config.toml
num_hidden_layers = 15
num_attention_heads = 4
init_std_up = 0.0232
lr_mult_down = 2.0
max_grad_norm = 1.0
Each number is 128 + 32 x the weight over its row's rms, rounded and kept within 0 to 255. Layers, rows and columns count from 0. The size above them is the row's rms in percent of the matrix's.

# layer 11 attention value, 256x256, rms 0.0909, rows 14-40, columns 0-127
size [ 93  90  92  91  88  91  83  86  88  92  82  94  86  84  89  87  87  84  94  93  92  94  86  92  92  89  96]
[[114  90 192 170 122 142 115 128 133 139 217 113 117 117 158  98  99 118 125 145 108  73 150 191 103 174 154  48 100 126 150 182 168  69 150 131 140 180 152  83 138  92  94 152 116 139 153 137 111 138 101 126  80 140 180 116 123  94 153 122  61 161  68  95 132  62 119  72 100 111 121 145 116 104  91  76 160 131 108 145 131 113 129 134 125 179 176 102  94 123 126  89 140 132  92 133 143 136 141 132 156 139 147 139  99 177  82 162 162  39 103  78 146 108  95 131 173 140 126  89 157 168 175 110 190 108 167 113]
 [ 91 109 100 197 161 149 140 133 103 185 116 111 101 111 167 103 180 148 122 175 174  95 135 132 163 116 129 138 101 132 146 157  72 137 173 139 135 156 132 167 163 102 148 104 169 117 108 130  92 140 106  67  91 148 184 134 115 102 141  98 134 118 124  97 107 100 118  95 108 171 113 143  95 156 132 102 194 147 173  48 110 113 149 105 116 121 131  83 119 123  71 117  88 132 191 136  91 144  65 147  89 142 115  91 159 135 122 141 112  79 122 166 188  87 170 148 146 125 133 163  98 130 150 127 188 171 101 143]
 [141 121 128 111 159 140 186 132  84 166 145 112 128 180 148 175 132 116 137 164 149 107 146 108 127 129 132 120 177 110 194 135  95 121 106  54 130  90 119  84 112 137 145  74 117  88 152 131 171 149 130 151 145 121 111 149  77 139 138  78 141 154 134 154 130  84 174 133 135 156 129 148 132  86  82 122 147 141 142  72 109 112 116 130 191 111  85 149 144 161 126 165  91 146  91  98 132 143  99 109 124 122 196 113  87 101 147 177 147 145 151 174  87 107 114  93  41 133 172 142  77 128 103 140 124 154  99 178]
 [174 147  88  89 169 124  97 138 156 124 123 126 153 109 137 141 148 163 165 117 103  83 165  82 103 169 136 179 105 194  50 112 100  90 127 129  73 135 144 130 110 146 122 175  99 204 155 149 128 119 144 163 122 188 122 114 135 175 110  81  70 145 192  74 121 157  99 173 132 129 133 130 108 159 148 163 123 139  61 103  90 111 103 112 152 145 104 150 178  95 156  47 122 132 166 111  80 145 108 145 131  89 147  92 159 126 113 101  91 161 127 163 131 114 167 129  73 105 163 175 152 124 174 113 170 177  71 112]
 [146 165  83 121 118 107 153 127 154 142 125  81 101  73 119  71  86 120 180 137 143 155 113 154 103 120 150  88 173 113  99  90 170 120  79 127  87 160  89 102 129 130  77  95 117 146  84 183 149 157 155  77  63 143 132 117 101 135  71  83 119  76 170 124 101 128 192 147 193 101 127 122  97 169 148 195 126 115 127 108 199 120 112 104 142 105 132  98 104 148  94  90 179 160 149 163 169 111 110  99 147 133 153 104 123 111 123 134 120 140 140 135 139  69 146 175 149 141 147  99 193 139  90  71 143 144  74 121]
 [122 145 147 110 162 125 123 161 101 141 135 143 165 123 172 118 122 121 107 126 158  96  53 130 115  85 107 126  86 154 134 122 135  46 128  85 109 147 168  83 148 132 119 126 163 174  80 125 105 116  77 146 104 151 191 120 153  78 115 130 141 139 113 110 140 114 117 181  91 144 146  84 225 100  30  72 175 109 146 140 113 101 158 123  70 139 152 165 178 135 149 122 153 153 140  97 164  82 175 133 140  83 140 115 142 146 124 134 131 147 122  49 160 117 163 146 180 149 106 161 144 166 128  78 188 141 130 108]
 [112 142  83 114 116 114 152 115 192  22  83 113 117 118  73  96 113  94 153 129 142 147  82 155 113 106 138 152 159 174  91  96 158 161 112 116 169  83 105 118 171 167 189 155 152 195 149  80  70 133 136 128 116 161 108 124 108 138 168 107 135 151 168 146 115 117 163 115 108 138 118 125 155 143 140 150 162 130 136 178 116 127 131 107 118 120 113 119 106 125 129  93 164  45 102 148 124  98  91 122 137 174 105  81 144  86 124 139 208 114 143  82 147 115  98 126  98 150 133 120 159 123 134 156 132 115  73 131]
 [127 140  91 107 112 150  89 127 130 133 121 140 111 105  96 190 210  93 117 177 111 168 157  75 177 139 107 108 158  90 138 169  67 135 158 172 111 167 112 108 174 217 122 140 156 134  94 144 155 117 108 171 132  66 129  83 193  74  91  92 132 180 135  82 101  99 118  89  74 129 155 206 169 146 167 125  90 150  91 141 143 187 105 126 121 140 115 122 121 107 105 117 152 164 101 101 138  82 114 126 157 128 162 118  75 136 151 121 145  87 141 151 105  94 189 148 142 127 147 126 138  94 131 176  64 168 132 160]
 [136 115 154 178 132 117 145 149 154 152 177 163 107  83  83 114 167 139 139 137  98 145  95  70  48 112  95 112  68 124  82 145  56 120 173  95 241 126 120  94 116 123 126 121 160  99 117 118 182 150 102 128  91 124 118 109 128 164 114  96 116 137  92  99 156 176 143 177 130 144 107 141 108 115 159 120 140  94 146 105 146  68 122 132  99 140 154 161 135 114 117  94 113 104  82 158  70 139  93 147  84  96 152 185 144 146 165 109  80  67 135 147 129 134 106 233 102 107 148 116 130 118 135  99 160 174 154 149]
 [190 248 135 146 177 144  95 146 122 115  93 126 126  92 137 138  98 138  61 115 100  96 123 113 154 124 160 122 143 161  89 139 214 213 114 151 107 168 115 161  75 132 191 165 166 162 149 153  81 135 180 122  82 109 159 129 123 123 127 121  94 113 133 141  90  96 146 108 132 143 133 140 137  98 168 102 111 126 115 147 117 150 134 128  99 153 180 165 121 174 152 152 144  91 118 181 150 115 126  89 195 156 126  87 102 101 155 117 171 145 182 173  93  93 152 104 147  94 181 177 116  77 138 112  73 133 141 126]
 [102 117 118 151 167 103 141 148 123 140 142  79  68 109 176 188 119  59 143 157 117 113 177 166  96 129  93  59 153 113 134 147 116 127 159 105  91 150  68 146  81 145 138 114 163 157 108 133  71 114 157 111  48  97 137  59 112 127 115  89 155 145 155 123 121 231  98 191 124 103 112 127  79 113 140 144 114 153 175 134  91 164 145  93 138 142 154 142 111  92 164 142 124 157 102 125 193 151  98 157 113  92 149  89  89 138 167 108 139  86 119 130 110 151 188 110  92 181 151 116 115 129 130 111 161 182 148 190]
 [179 154 100 118  97 107 100 170 120 139  90 137  97 126 115  52 110 173 155 135 204  90  85 142 167 111 103 135  97  85  96  73 135 102  98 126 141 158 138 112 155 178 118 158 139 188  82  63 108  64 165  89 104 115 152 141  93 172 144 135 154 162 119 130  96 135 111 124  86  84 133 156 105 147 112 145 109 104 152 141 152  80 147 178 172 160 129 150 103 174 125  83 114 155 113 114 133  97 140 200 173 129 124  89 143 118 169 112 141 145 111 108 140 106 113  68 129  95 104  93 116 132 147 143 135  77 109 107]
 [ 51 123 126 123 165 166 130 139 138 161 119 120 187 186 104 124  98 162 139 152  82 169 205 133 120 141 129 118 114 113 117 117  78 167 188 139 169 114 173  94 142 126  40 106 105 146 116 141 145 140 137 129  72 104  96 117 125 180 156 177 195 193 132 126 219 117 148 125  71 171  76 139 150 122 132  90 155  92 151  94 100  98 120 121  76 139 157 180 121 155 104 158  85 158 163 124 170  95  65  72 129 123  97 145 143 123 145 120 101 109  53 116 113 132 111 172 110 147 110 146 144 152 154 176 137  70 149 103]
 [189 140 105  93 129 124 138 158  91 122 132 146 144 130 107 134 164 153 151 141 108  79 100  92  88 139 161  87 176 124 166 132 148 126  85 130 172 142 149 158  97 148 120 160 149 145 177  67 175 123 128 162 103 134 150 150 148 133 114 128 128 156 112 130 187 183  89  98  37  92  88 140 104 135  91 130 175 123  77 143  67 175 162 113 103  78 126  86  89 101 127 148 101  83 134 205 137 123 122 106 142 113 127  96 199 127 120 144  94 130 139 112 184 176 182 147 137  96 125  84 170 140 129 138 175 104 173  96]
 [ 90 125 126 154 151 115  77 141 113 176  63 141 150 140 157  76 115 108 121 150  77 123  72 136 122 141 119 108 199 136 134 153 105  50 150 134 107 174 132  77 115 135 134 112 105 148 186  88 100  88 125 151 136 123 162 152 135 189 113 118 150 150  86  88  80 155  93 182 116 165  74 128 104 104 190 191 146 101 184 111 125  73 133  82  52 141 122 122  88 117 133 129 123 153 103 102 103 145 150 166 142 143 153 165 125 102 124 131 125 140 106  61 142 153  76 107 148 164 114 103  97 119 134  82 107 118 163 167]
 [138 162 107 104 143  87 121 123 115 130  86 106 140  91 113 187 119 215 104 102 111 139  73 121  88 114 177 113 113 146 138  79 157 131  83 108 124  95 119 135 117 124 147 152  89 141 151  93  59  82 166 104  74 154 123 122 103 121 181 166  89 142 104 119 113 152 168 156 150 169 121 163 171 153 177  87 140 127 131  73 149 128 140 127 127 164 192 112 127 106 159  54  90 107 126 121 106 139 105  65 173 149 136 161 107 101 126 126 125 139 119 140 142 148 155  86 122 153 166 113 169 117 158  50 160 165 118 126]
 [157  89 139  76 103 116 152 148 104 104 165 111 154 104 126 164 145 150 137 129 141 152  82 113 109 113 160  92 140  94 121 127 164  50 134 149 184 114 106  97 121 138  85 159  89 147 110 121  52 127 186 131 146 139 190 150  75  84 137 168 188 136 161 141  71 130  87  89 127  85 174 169  84 102 116 168 174 130 125 111 114 101 161 166 119 137 152 124 136  85 152 162 168  82 145 168 129 141 132  87 131  87  82 158  99 112 132  69 141 112 112 192 134  84 102 132 112 131  80 113 151 152 159 177 119 138 138 125]
 [151  71 106 127 140 149 129 153 109 114 103 175  96  81  99 123  91 153 121 141 135 121  96 141 209 139 123 138 152  61 155 140 105 139 110 150 149 170 140 131 170 122 109 119 103 114 138 123 101 160 141 152 121  45 152 149 132 183 131 104 137  68  88 159 136 121 167 125 135 117 139 132 226 113 132 107 163 119 158 118  65 102 152 185 165 103 170  66 105 138 135 137 115  99 116  71 107 103 108  75 100 110 115 168 120  82 124 148 107 164 205  90 131 149  58 124 190  89 174 160 122  86 103 177 185  80 159 139]
 [ 98 128 153 146  53  96 144 134  93 139 176 137 184 145 139 154 129 117  65 111 147 105 125 130 116 109  98  87 172 120 125 138 143 172  97  91 146 159 190  86 114  89 137  85 122 162  98 166 121 122 144 157 152 140 177  99 133 161 128 147  75 134  93 123  87 111 142 149 183 119 124  75  37 113  64 152 112 142 109 168 104 145 127 127  83 134 140  60 116 153 146 142 160 120 139 122 146 168  65 106 141 161 144 119 160 114  66 138  71 192 135 130 165 136 135 144 127  99 127  76 126 130 137  81 108 140 175 173]
 [110 162  92 126 161 116 166  88 187 199  63 129 152 158  76 117 203 161 105 151 136 130  92  80 144  91 140 103 143 150 142 137 101  87 142 146 123  70 130 114 147 142 148 153 141 131 122 133 138 124  87 117 109 100 138 149  78 105  93 137  96 145 152  39 118 117 148 127 129 151  92 120  80 162 123  59 180 122 145 161 159 138 173 118 140 163  85 111 143 156 127 148 119 147 105 120 144  92 105 147 109 123 111  64  95 134 118 194 154 139  76 155 138  81 162 144 172 104 145 142 190 115 114 107 115 102 144 148]
 [128 143  92  86 150 110  86 131 117  62 156  95  93 181 108 108 108  75 105 140  96  75  89  89 132 111 214 154 118 131 167 144 114  89 177  96 139 152  81  99  80 179  95 156 141 116 135 143 109 131  89  98 107 118 152 147 218  81 121 172  99 108 127 168 151 119  53 141  70 172 102  94 149 107 132  83 106 105 140 111 168 160 134 135 151 125  94 175 174 102 114 107 110 156 131 140 162 114 149 159 136  93 172 118 143 206  92 156 115 116  55  89 146 122 127 137  64 167 135 180 198 134 142 130  87  89  99 142]
 [163 171 127 141 148 104 107 140  84 149 147 171 161  98 146 129 131 142 125 140 179  68  80  82 136 123 115 112 165 143 154 166 108  90 166 146 121 148 104 181 192 141 139 175 143 179 159 129 115 126  97 205 118  93 153 133 144  68 122 169 145 101  96 135 152  95 144 213 138 124 125 113 138 114 131 101 177 194 118 163 195  81 111 156  58 105  81 117 153  60 113 122 135 166 120 102 160 115 107 126 154 150 178 108  85  89 179  26 114 116  84  98 112 151 125 138  79 155  80 118 142 173  63 131 112 166 137 158]
 [125 178 120  91 102 140 147 166 101  81 188 144 113  91 122 130 141 139 142 157  71  97 191 127 128 156  91 132 121 165  96  72  97 158 114 167  85 135 130 136 169 174 102  96  58  99 121 177  99 143 161 162  96  97 163 101 126 158 184 151 120 114 191 144 170 129 157 126 105  93  80 124 113 162 149  61  91 102 104 198 122 137 184 152 102 175 121 144 172 149  77 139  90 177  56 135 110 125 159 126 139  50  79 116 200 138 164  84 157  92 167 153  77 117 148 169 112 148 116  72  58 123 121 106  99 121 117 124]
 [189  78 121 157 105 151 139 108  98 132 117 122 118  92  67  94 101  62  93  76 100 138 172 112 112 165 152 132  82 156 147  86 158 113 135  70 131 130 112  82 118 138 133  88  86 143 147  86 129 129 163 118 159 182  94 142 134 104 207 114 114 133 156 146 160 165 104 130 126 121 145 100  85 109 182  63  56 125 106 120  73 105 157 106 134 101 141 210 107 153  77 127 137 161 188 146 147 134 113 117  88 107 175 130  97 126 162 127 148 145 130 122 133 130 160 204 107 119  93 144 141 142 163 136  83 127  99 112]
 [127 191 158 143 140 189 122  66  79  91 162 140 132  96 144 129 204 163 135 192 171 153 118 165 196  99 156 109 169 127  87  85 163 143 156 108  88  93 139 232 152 138 169 125 108  66  62  64  93 130 100 192 115 123 100  71 108 158 123 138 111 117 112 113 122 135 134 110 163 154 169  87 154 139 140 119 169 132 145  86 116  80 109 119 130  91  96 122 106 145  30 170 176  89 201 142 105 159 150  98  79 152 131 124 132 106 145 150 130 108 159 134 107 129 138  69 126 111  78 146 138 145  76 147 109 100 157 121]
 [ 62  52 172 121 168 159  97 123 137 145 108 105 140 144 167  99  67 124  89 107 151 125 157 137  72 152  86 160  78 100 131 166 180 146 147 193  99  84 132 152 153 153 107 100 129 132 110 143  98 126  94 116  92 157 105  42  81  71 137 183 144 104 173 120 107 152 134 137  88 182 132 102 116 162 141 131 162  75 196 146 110  98 108 171 129 130 126 142 109 178 148 165  60 117  78 106  61 171  97 160 133  98 103 106 133  58  83 138 150 160 189 105  85  78 119 150 110 155 167 148 128 155 121 150 126 107 191 154]
 [122 122 197 198 162 157 133  98 130 122 139 111  84  70 116 136  62 147 135 133 127 143 137 165 180 108 123 109 104 148 155 169 154 150 127 181 170 145 155 148 129  73 133 108 117 136 111 157 116 170 109  65 138  86 124 136 141 192 144 171 114 156 138 132  88 134 128 127 106  81 107 162 105  99 125 114 125 181  42 134 143 181 119 144 125 148 146 152 127 138 143 158  87  93 180 158 103 103  82 133 150 179 126 136  97 110  90 126  67 124  96 156 151 172 184 150 157  70 162 159  85 150 141 176 123 147 121 110]]
# layer 11 attention output (transposed), 256x256, rms 0.146, rows 14-40, columns 0-127
size [ 90  86  86  90  89  87  79  87  87  90  82  91  85  82  90  82  84  89  98  92  87  90  87  90  91  87  97]
[[199 156 123 211 115  59 202 127 105 137 150 152 138 125 104 151 152 151 113 114 157 202  90 112 152  94  98 122 143 174 141 123 121 150 131 156 137 106 142 109 175 143 169 118 102 127 144 124 132 155  94 135 113 121 174 133 103 107  95 110 133 118  79 168 151 137 128 146 120 122 127 118 115 145 147 131 115  75 116 173 192 144 138  73 115 176  88 129  93 166 118  73 165 135 168 149 112 144 106 116 101 129  70 102 107 108 117 130 196 131 151 169 127 123 127  72 159 119  74 117 111 135 144 184  92 148 103 145]
 [116 174 141  95 120 140 174 122 103 147 100 127  94 164  84 145 154 105 103 133  69 128 158 130 121  95  82 106 129 101 139  76  61 130 121 113 129 143 169 145  90 143 122 123 162 129 150 125  86 120 123 141 118 149 127 176 113 204 144  78 156 155 147  99 132 188 137 161 141 107 107  73 165 132 173 107 135 142  98 164 199 105 114 109 105  99 116 152 117 127 219 109 119 149 109 140 164 136 113 128 174 138 116 133 114 160  85 148  66  76 110  66 114 150 176 161 105 142 145  52 151 134 131 179 213 116 139 110]
 [151 112 146 133 122 132  80  93 170 155  63 101 164  87 102 137 145 156 167 116 122 131 171 179 119 164  69 121  94 140  83  72  86 151 161 173  83 149 192 151 167 120  91 112 142 125 157 112 192  76 153 116 169 136  98 111 175 171 148 126 152 113 109 126 132  96 112  94 123 152 168  63  93 154 166 100 148  98 103 135 138 136 102 164 115 107 135 122 149 123 121 149 133 121 178  72 210 153 140 104 151 138 102 113 128 142 114 106 178 158 125  99 131 151 146  66  68 144 126 144 155  96 105 196 109 110 143 132]
 [121  97  92 115  82 149 127 140  78 122 132  74 127 137 132  76 156  86  68 125 110 136  91  97 104 124 114  89 128 166 179 139 146 122 153 128 184 144  93 121  90 122 152 189 144 138 113 135 181  71  92 116 155 141 104 178 103 140  86 183 121 185 145  90 153 147  98 109  57 121 142 121 119 122 153 221 158 146 110 136 111 149 153 118 168 119 132 126 152 145 127 166 123 203  73 163  62  91 174 125 116 168  42 170 124 112 104 152  78 152 108 115  76 109  83 112 138 173 126 183 126 130 136 145 110 125 190 149]
 [124 173 131 181  97 180 122 188 149 185 121 141 132 147 147  96 137 185 159  92 108 125 143 154  47 160 106 185 115 169  76 123 139 162 131  97 107  57 136  35 108 137 102 106 188 127 133 104  89 188  52 103 133 127 149 167 132 131 130 147 132 164 161 146 128 116 125 117 111 158 108 104  94  99 136 123 120 150  98  92 101  96 148 191 143 112 128 178  96 134 131 148 124 142  89  25  70 120 159 120  95  49 155 101 202 124 130 140 120  71 145  79  94 138 117 147 132  93 100 156 114 181 214 119 139 104 129 158]
 [166  96  71 106  94  85 127 154 179 121 147  97 146 135 125 115 167 145 153  88 115 145  90 109 155 147 144 159 198 163 155 126  71 112 109 171 130 142 179  83 110 132 130 158 104 164 161 143 119 110 139 122 112 101 127 164 152 149  83 123 154 111  93  65 108 106 157 103 178 113 102 107  59 126 105 145 135 156 164 199 132 175 157 109 166  67 143 124  94 124  71 140 145 181 142  92 166 178 109  84 153 129 135 111 107 174 139  99  49 159 134 126  97 119  92 168  96 129 135 161  90  90 109  68  97 125 168  75]
 [159 121 170 171 113 133 140 184 169 123  91 135 144 193  83  97 123 108 109 113 182 148 149  82 127 117 102 174 142  90 199 130 132  65 118  98 105 126  87 185 125  90 133  81 126  72 110 160 134 158 115 128 115 137 164 123 108 166 173 155 120 147  92 114 107  92  76 138 134 133 108 151 113  92 139 144  99  63 128  89 109  85 140 102 162 103 159  92 150  82 143 138 137 130 160  68 103 168  32 183 140 101 156 141 104 129  95 156  98 105 155  99 135 140 125 118 160 172 171  97 128 153 118 178 110 174 130 103]
 [ 74  72  98  83 131 135 112 114 125 134 131 126 169 207  95  90  70 166  84 120 137 187 155 118 189 111 111 165  88  89 101 110 154 141 205 132 126  94 116  97  77 124 132 145 149 101  92 115 113 101 145  99 181  92 122 116  81 138 134 120  99 162  75 128 124 180 131 165 125 165 142 170 175 107 108  91 115 115  63 124  97 128 148 181 130  69 123  53 155 123  87 166 163 164 137 132 142 115 130 166 167  92 137 128 142 131 128  93 173  49 125 207 193  66  61  86 147 148 123 141 175 139 113  65  84 132 148 118]
 [121 152 173  42 113 166 104 159 116 140 120 157 113 154 141 107 201 120 105 163 136 189 173 142 140 145 106 153 182 133 111 184  93 133 129 154 154  89 116 132 135 131 130 139 138 140 137 114  99 130  97 125  74  97  71 155  70  57  94 121 130  89  87 121 114 100  88 121 201 104  98 104 133 109 147 169 135 178 175 135 125 113  94 216  51 105 154 140 104 115 168 140 112 172 159 203 122 106 164 152 137 169  96  82 179  91  87 113 117 122 122 156 157 118  88 138 198 143 133 128  73 102  84 158 135  96  71  88]
 [121  48 184 152 148 170 107 151 143 145 115 116 130 124 177 171 134 142 138 119 124 145 155 123  92 107 103 136  82 146 154 121 143  58 169 145 122  83 106 149 170  96 121  87 100 106  70 111 124 137  74 115 110 182  43 123 162  71 124 145  90 174 161 182 129 155  96  86 114 121 162 162 104 142 131 140 161 107 181  61 196 116 155 122 167 116 149 142  78 118  62 137 137 129 128  57 128 120 102 173 158 100 104 163 100 123 141 121 159 132 130 178 154 159  62 160  73 146  84 132 141 126 104 148 159 133 152 148]
 [156 135 179 133  78 126 165 125 134 162 100 101 120 114 115 123 159 112 107 135  88 163 177 125 139 135 110 125 141 139 134 122  73 136 148 186  71 121 121  69 128 131  45  57 120 141 163 114 106  77 152 184 135  95 122 147 131 122 147 168 120 103  98 192 128 188 163  75 129 140  85 171 119 149 108 117 119 130  77 117 122  80 121 117  78 150 123 123 161  87 193 139  97 117 100 126  40 168 147 127 117 137 151 121 148 153 172 137 187  99 158 117 171 112 115 202 109  90 108 154 172 116 100  94 109  61 183  91]
 [ 86 148 114 113 210 211 114 110  93 121 141 142 152 132 119 165 125  94 140 164 136 141 135 131 125 156 144 158 140 140 138 159 138 185 159 146 131 141 121  88 141 135 115 185 143 111 129 127 168 122 146 229 111 140 117 102  72 180 148 126  94 160 121  98 134 117 120 171 136  76 137  93 102 145 184 171 124 156  89 155  67 122  86 145  81 163 123 127 144 110 125 149 172 164 148 106 135 171 135 165 170  94  99 139  77 180 123 122 112 137  85 141 135 101 107 154  92 112 107 106 150 147 154 139 166 129 174  61]
 [180  60 129 141 110 129 150  79 156 105 187 133  94 111  72 174 105 158 124 156 103 110 137 157 112 181  64  91 131  81 150 114 155 156  89  99  64 158 157 104  61 128 115 132 115 119 155  89 130 142 180 115 147 172 134 151 162  89  69 105 136 152 133  91  59 157  91 103 120  44 157 115 126 153 132 119 119 135  86 169 109 168 118  82 152 103 137 139 150 182 108 140 131 179 153 117 121 138 153 159 128  99  99 143 161 108 100 207 153 129 177 137 141 151 145 155 169 150 159  83 144 108 140  63 106 175 125  84]
 [ 95  95 149 172 159 103 110 136 164 172 145 103  58 148  56 132  99 122 157 143 114 199 114  90 108 105 131 141 121 154 163 149 116 125 158 104  94 134 189  78 113  91 116  83  76 104 106 133 155 189 124 106 148 206 135 156 110 157 108 117 169 174 170 137 115 112 130 107 156 124  89 127 154 172 155  95 110 137 105 134 161  82  74 117 146 194 186  72 159 157 164 122 105 157 127 100  95 123  85 163 111 137 102 164 101 160  91 194 126 140 156 133 111 129 106 123 173 113 159 130 126 154  86 137 112 189 124 189]
 [183 125 113  99 115 111 145 104 159 130 129 155 138  62 130 152 147  97 150 107 142 138 161  73 151 108 135 108 103 170  80 128 169  69 148 138 138  56 100  74 145  36 140 105  52 135 132 133 122 129 120 134 165 103 111 136 148 152  60  78 150 120 154 208  59  91 154 156 128 170 119 142 192 165  73 174 122 151 105 152 125 214 117 152 152 150 119 123 118 167 144 137 155 174 112 132 112 203 115  89  98 111 127 128  93 132 100 119 113 143  72 125  99 217 176 101 123 181  73 112 170 179 137 101 131 124  48 102]
 [113 143 141 175  96 128  95 114  99  74 163 130 110  92 127  85 161  87 209 140 150  69 166 115 100 107 150 142 133 125  99 112 102 113 168 142 158 104 144  97 134 160 129 151 175 146 141 141 175 199 148 105 130 161  90 143 172  88 133 134 194 117  92 141 115  97 133  50 155  89 124 164 114  62 165 103 151 163 136 148 160 140  74  77 114 159 157  94  97 119  77 167 148 113 124 128 127 158 194 133 161  94  82 145 107  70 157  91  97 129  87 131 126 151 138 144 128 116 106  87 153  92 173 158 113  98 171 150]
 [153 100  19 110 161 103 136  98 160 151 177 170 125  83  96 122 133 100 154 168 120 150 130  91 107 110 189 149 117 128 124 137  86 229 103 108 115 128 103 104 131 101 138 158 145 143 157 145 118 153 118 120  73 144 113  94 129 166 129 146 129  81 118 140 175 127  78 119 141 154  68 111 127 208 174 131  77  90 149 172 149 101  85  43  86 146 106  97  92 103 130  48  68 193  95 145 151 108  83 168 157  96 124 120 145 164 153 145 121  79 104 141 129 104  79 165 174 149 194 110 144 152 125  96 144 141 140 144]
 [ 87 105 197  99 164 117 124 194 154  81 152 104 129 114 164 170 142  70  97 137 174 121 129 136 127 134 124 158 108  84 108 140 136 112  97  64 180 115  81 140  72 155  88 110 133 110 129 167 118  68  98 156 115 125 149 163 113  92 132 116 122 119 143 106 167 123 111 107 126 159 137 158 160 119 195 174  92  61  97 171 127 187 103 127 134 136  69 111 123  90 148 147 156 126 169  69 116 174 161 111 119 141  94 142  90 130 166  78 101 156 103 131 139 126 107  39 125 152  89  92 123 129 129 122 155 172  90 169]
 [167 185 172 107 204 102  86 152 162 127  72 103  67 110 154 123 174 111 160 139 120 125  98 140 118 171 184 157 169 114 115 106 114 124 222 175 182 144  64 157 152 133 113 160  75 113 166  75 115 154 109 125 115 130 100 203 128  90 116  97 171 142 116  97 166 147 121 193  56 114 135 120 149 163 146 110 126 139 178 115 130 122 123 110  83 169  59 103 115  90 173 131 133 164 105 117 117 135 138 114  94  82 104 145 154 123 102 113 104 163 118 103 128 160  79 138 170 153 136 138 139 139  53 123 140 139 149 152]
 [130 202 102 154 110 130  88 130 111 155 191 164 162  72 103 140  59 165 158 194 132 137 104 135 133 182 183 156 187  69 102 133 150 190 152 102 138 111 135 117 135 105 140 110 133 173 113 101 102 122 122 137 148 132 158 126 125 161 102 120  97 153  57 140 139 133  82 103 149 113 140 176 190 132 119 140 122 141 135 146 109  95  91 133 115 133  98 185 131 121 149 114 173 152 136 136 108 120  49 130 219  95 157  96 146 105  93  97 142  67  97  82 120 118 119 105 132 154  92 146 109  93 127 176  97 148 146 111]
 [140 132 126  52 120 131 105 125 114 165 192 124 143  88 126 142 139 196 129 136 134 205 113 126  84 174  75 146  67 102 111 104 153 109  89 186  80 121  94  84 189 157 203 105  85 129  98 117 126 154 128 121 159 115 137 132  77 203 119 103 132 111 151 145 144 213 179 156 128 119  65 152  53  97  88 184 130 156 123 158 134  95 134 156 152 102 210  92  98 160 111 137 147 132 117 180  94  88 128 131 191 152 101  97 100 102 163 113 113 185 171 145 186 134  93 130 134 133  99 114 134 104 153 105 136 173 146 199]
 [165 107  70 138 135 130  98  91 129 204  87 104 110 157 195 126 160 151 116 138 142 119 143 103 139 149 121 161  87  73 107 149 130 136 122 173 103 110 143 173 102 114 111 121 154 139 103 169 126  98 125 121 183 122  91 132  83 164 128 127 145  98 149  98  87 143 118 128  61  73 101 171  77 169 103 131  91 147 145 119 116 190 139  86 206 105 159 124 139 169 124  57 156 139 118 157 195 130 119 183 120  93 148  97 132 199 129 182 104 128 171 132 151 178 134 109 108 141 159 151 124 130  85 158 114  98 161 128]
 [114  92  45 101 124 127 151 157 142 149 160 146 114 116 104 102 148 144 126 166 131 128 148 117 171 122 184 173 110 123 151 138 144  95 143 109 144 113 115 117  76 133 114 152 101 133 141 116 187 155 151  89 108 174  75 155 136 106 143 144 114 182 100 145 119 141 148  84 132 127 181  91 105 133  66 127 151 126 153  89  96 148 123 153 115  63 144 112  79 132 112 112 149   6 156 106  84 113  85 179 108 124 123 125 159  63 136 126 148 136 154  76 124  90  99 171 123  63 168 151 179 125 143 129 115 150 194 135]
 [123 170 117 117  94 121 171 124  69 162 140 159  60 173 114 126 123 140 129 155  92 118 176 129 111 121 101 128 170  97 104 142 105 136 138 170 129  76 105 123 119 149  95 148 152  89 106  98 105 218 156 167  63 161 144  94 163 151 116  98 138  86 139 180 166 115  84 114 167 173 117 110 117 100 127 141  83 150 139 150 103 150 103  87 144  61 126 136 125 126 156 182 139 175  84  58 179 175 135 166 141 121 160 161 117  41 153 146 124 116 136  98 148 148 111 127 139  93 136  75 145  86 110 121 109 181 146 227]
 [ 92 121 165  88  96  92 101 162 189 125 114  80 153 158 123 150 121 131  96  98 118 110 172 105 121 154 119  63  69 134 146 182 195 154  95  94 160 103  92 124  89 145 133  95 123 115 201 107 137 117 141 115 121 123 141 177 146 111 136 116 141 108 155 118 148 127 106  65 152  48 121  59 160  94 139 134 175 108 161 129  95 107 138  87  84 163 131  97 134 129 154 144 115 122  88  87 140  44  62 152 141  77 113 121 131 133 114  68 134 138  84 110 117 165 140 122  60 139 152  89 164 117 174 135 183 128 168 133]
 [111  90 144 129  75 189 167 140 182 153 125  95  85 140  65 137 128 139 141 103 139 130 132 155  99 140 163  91 113 149  79 104 157 192 177 115 164 105  88 145  96 123 110 130 171  90 110 114 166  68 120 119 134  94  91 130 162 133 106  86 111 129 127 133 115 150 177 107 184 149 102 158  58 176 102  77  96 117 120  76 193 133 144  63 108  96 111 137 150 124 127 195 134  83 108 168 125 122 123 148 151 123 144  70  66 118 131  83 150  98 104 113 116 163 156  89 137  88 140  66 148  92 189 140 155 138 117 182]
 [102 104 124  16 106 112 162 114 130 117 146 110 116 164  96 134 125 183 116 127 130 130 106 178  82 119 112 104 126 127  91 105 136 118 148 166 128 140 136 135 166 114 179 158 139  86 113 148  65 183 116 142 134 171 138  95 144 100 148 155 136 127 137  74 122 137 114 109  54  95 167 121 144 195 128 118 150  74 133 199 168 155 126 124 139 138 158 147  96 117 148 103  86 195  96 188 156 107  92 152 115 104 137 175 138 152 165 142 160 161 110 120  96 109 142  63  77 113  33 181  98 105 162 115 151 121 126 167]]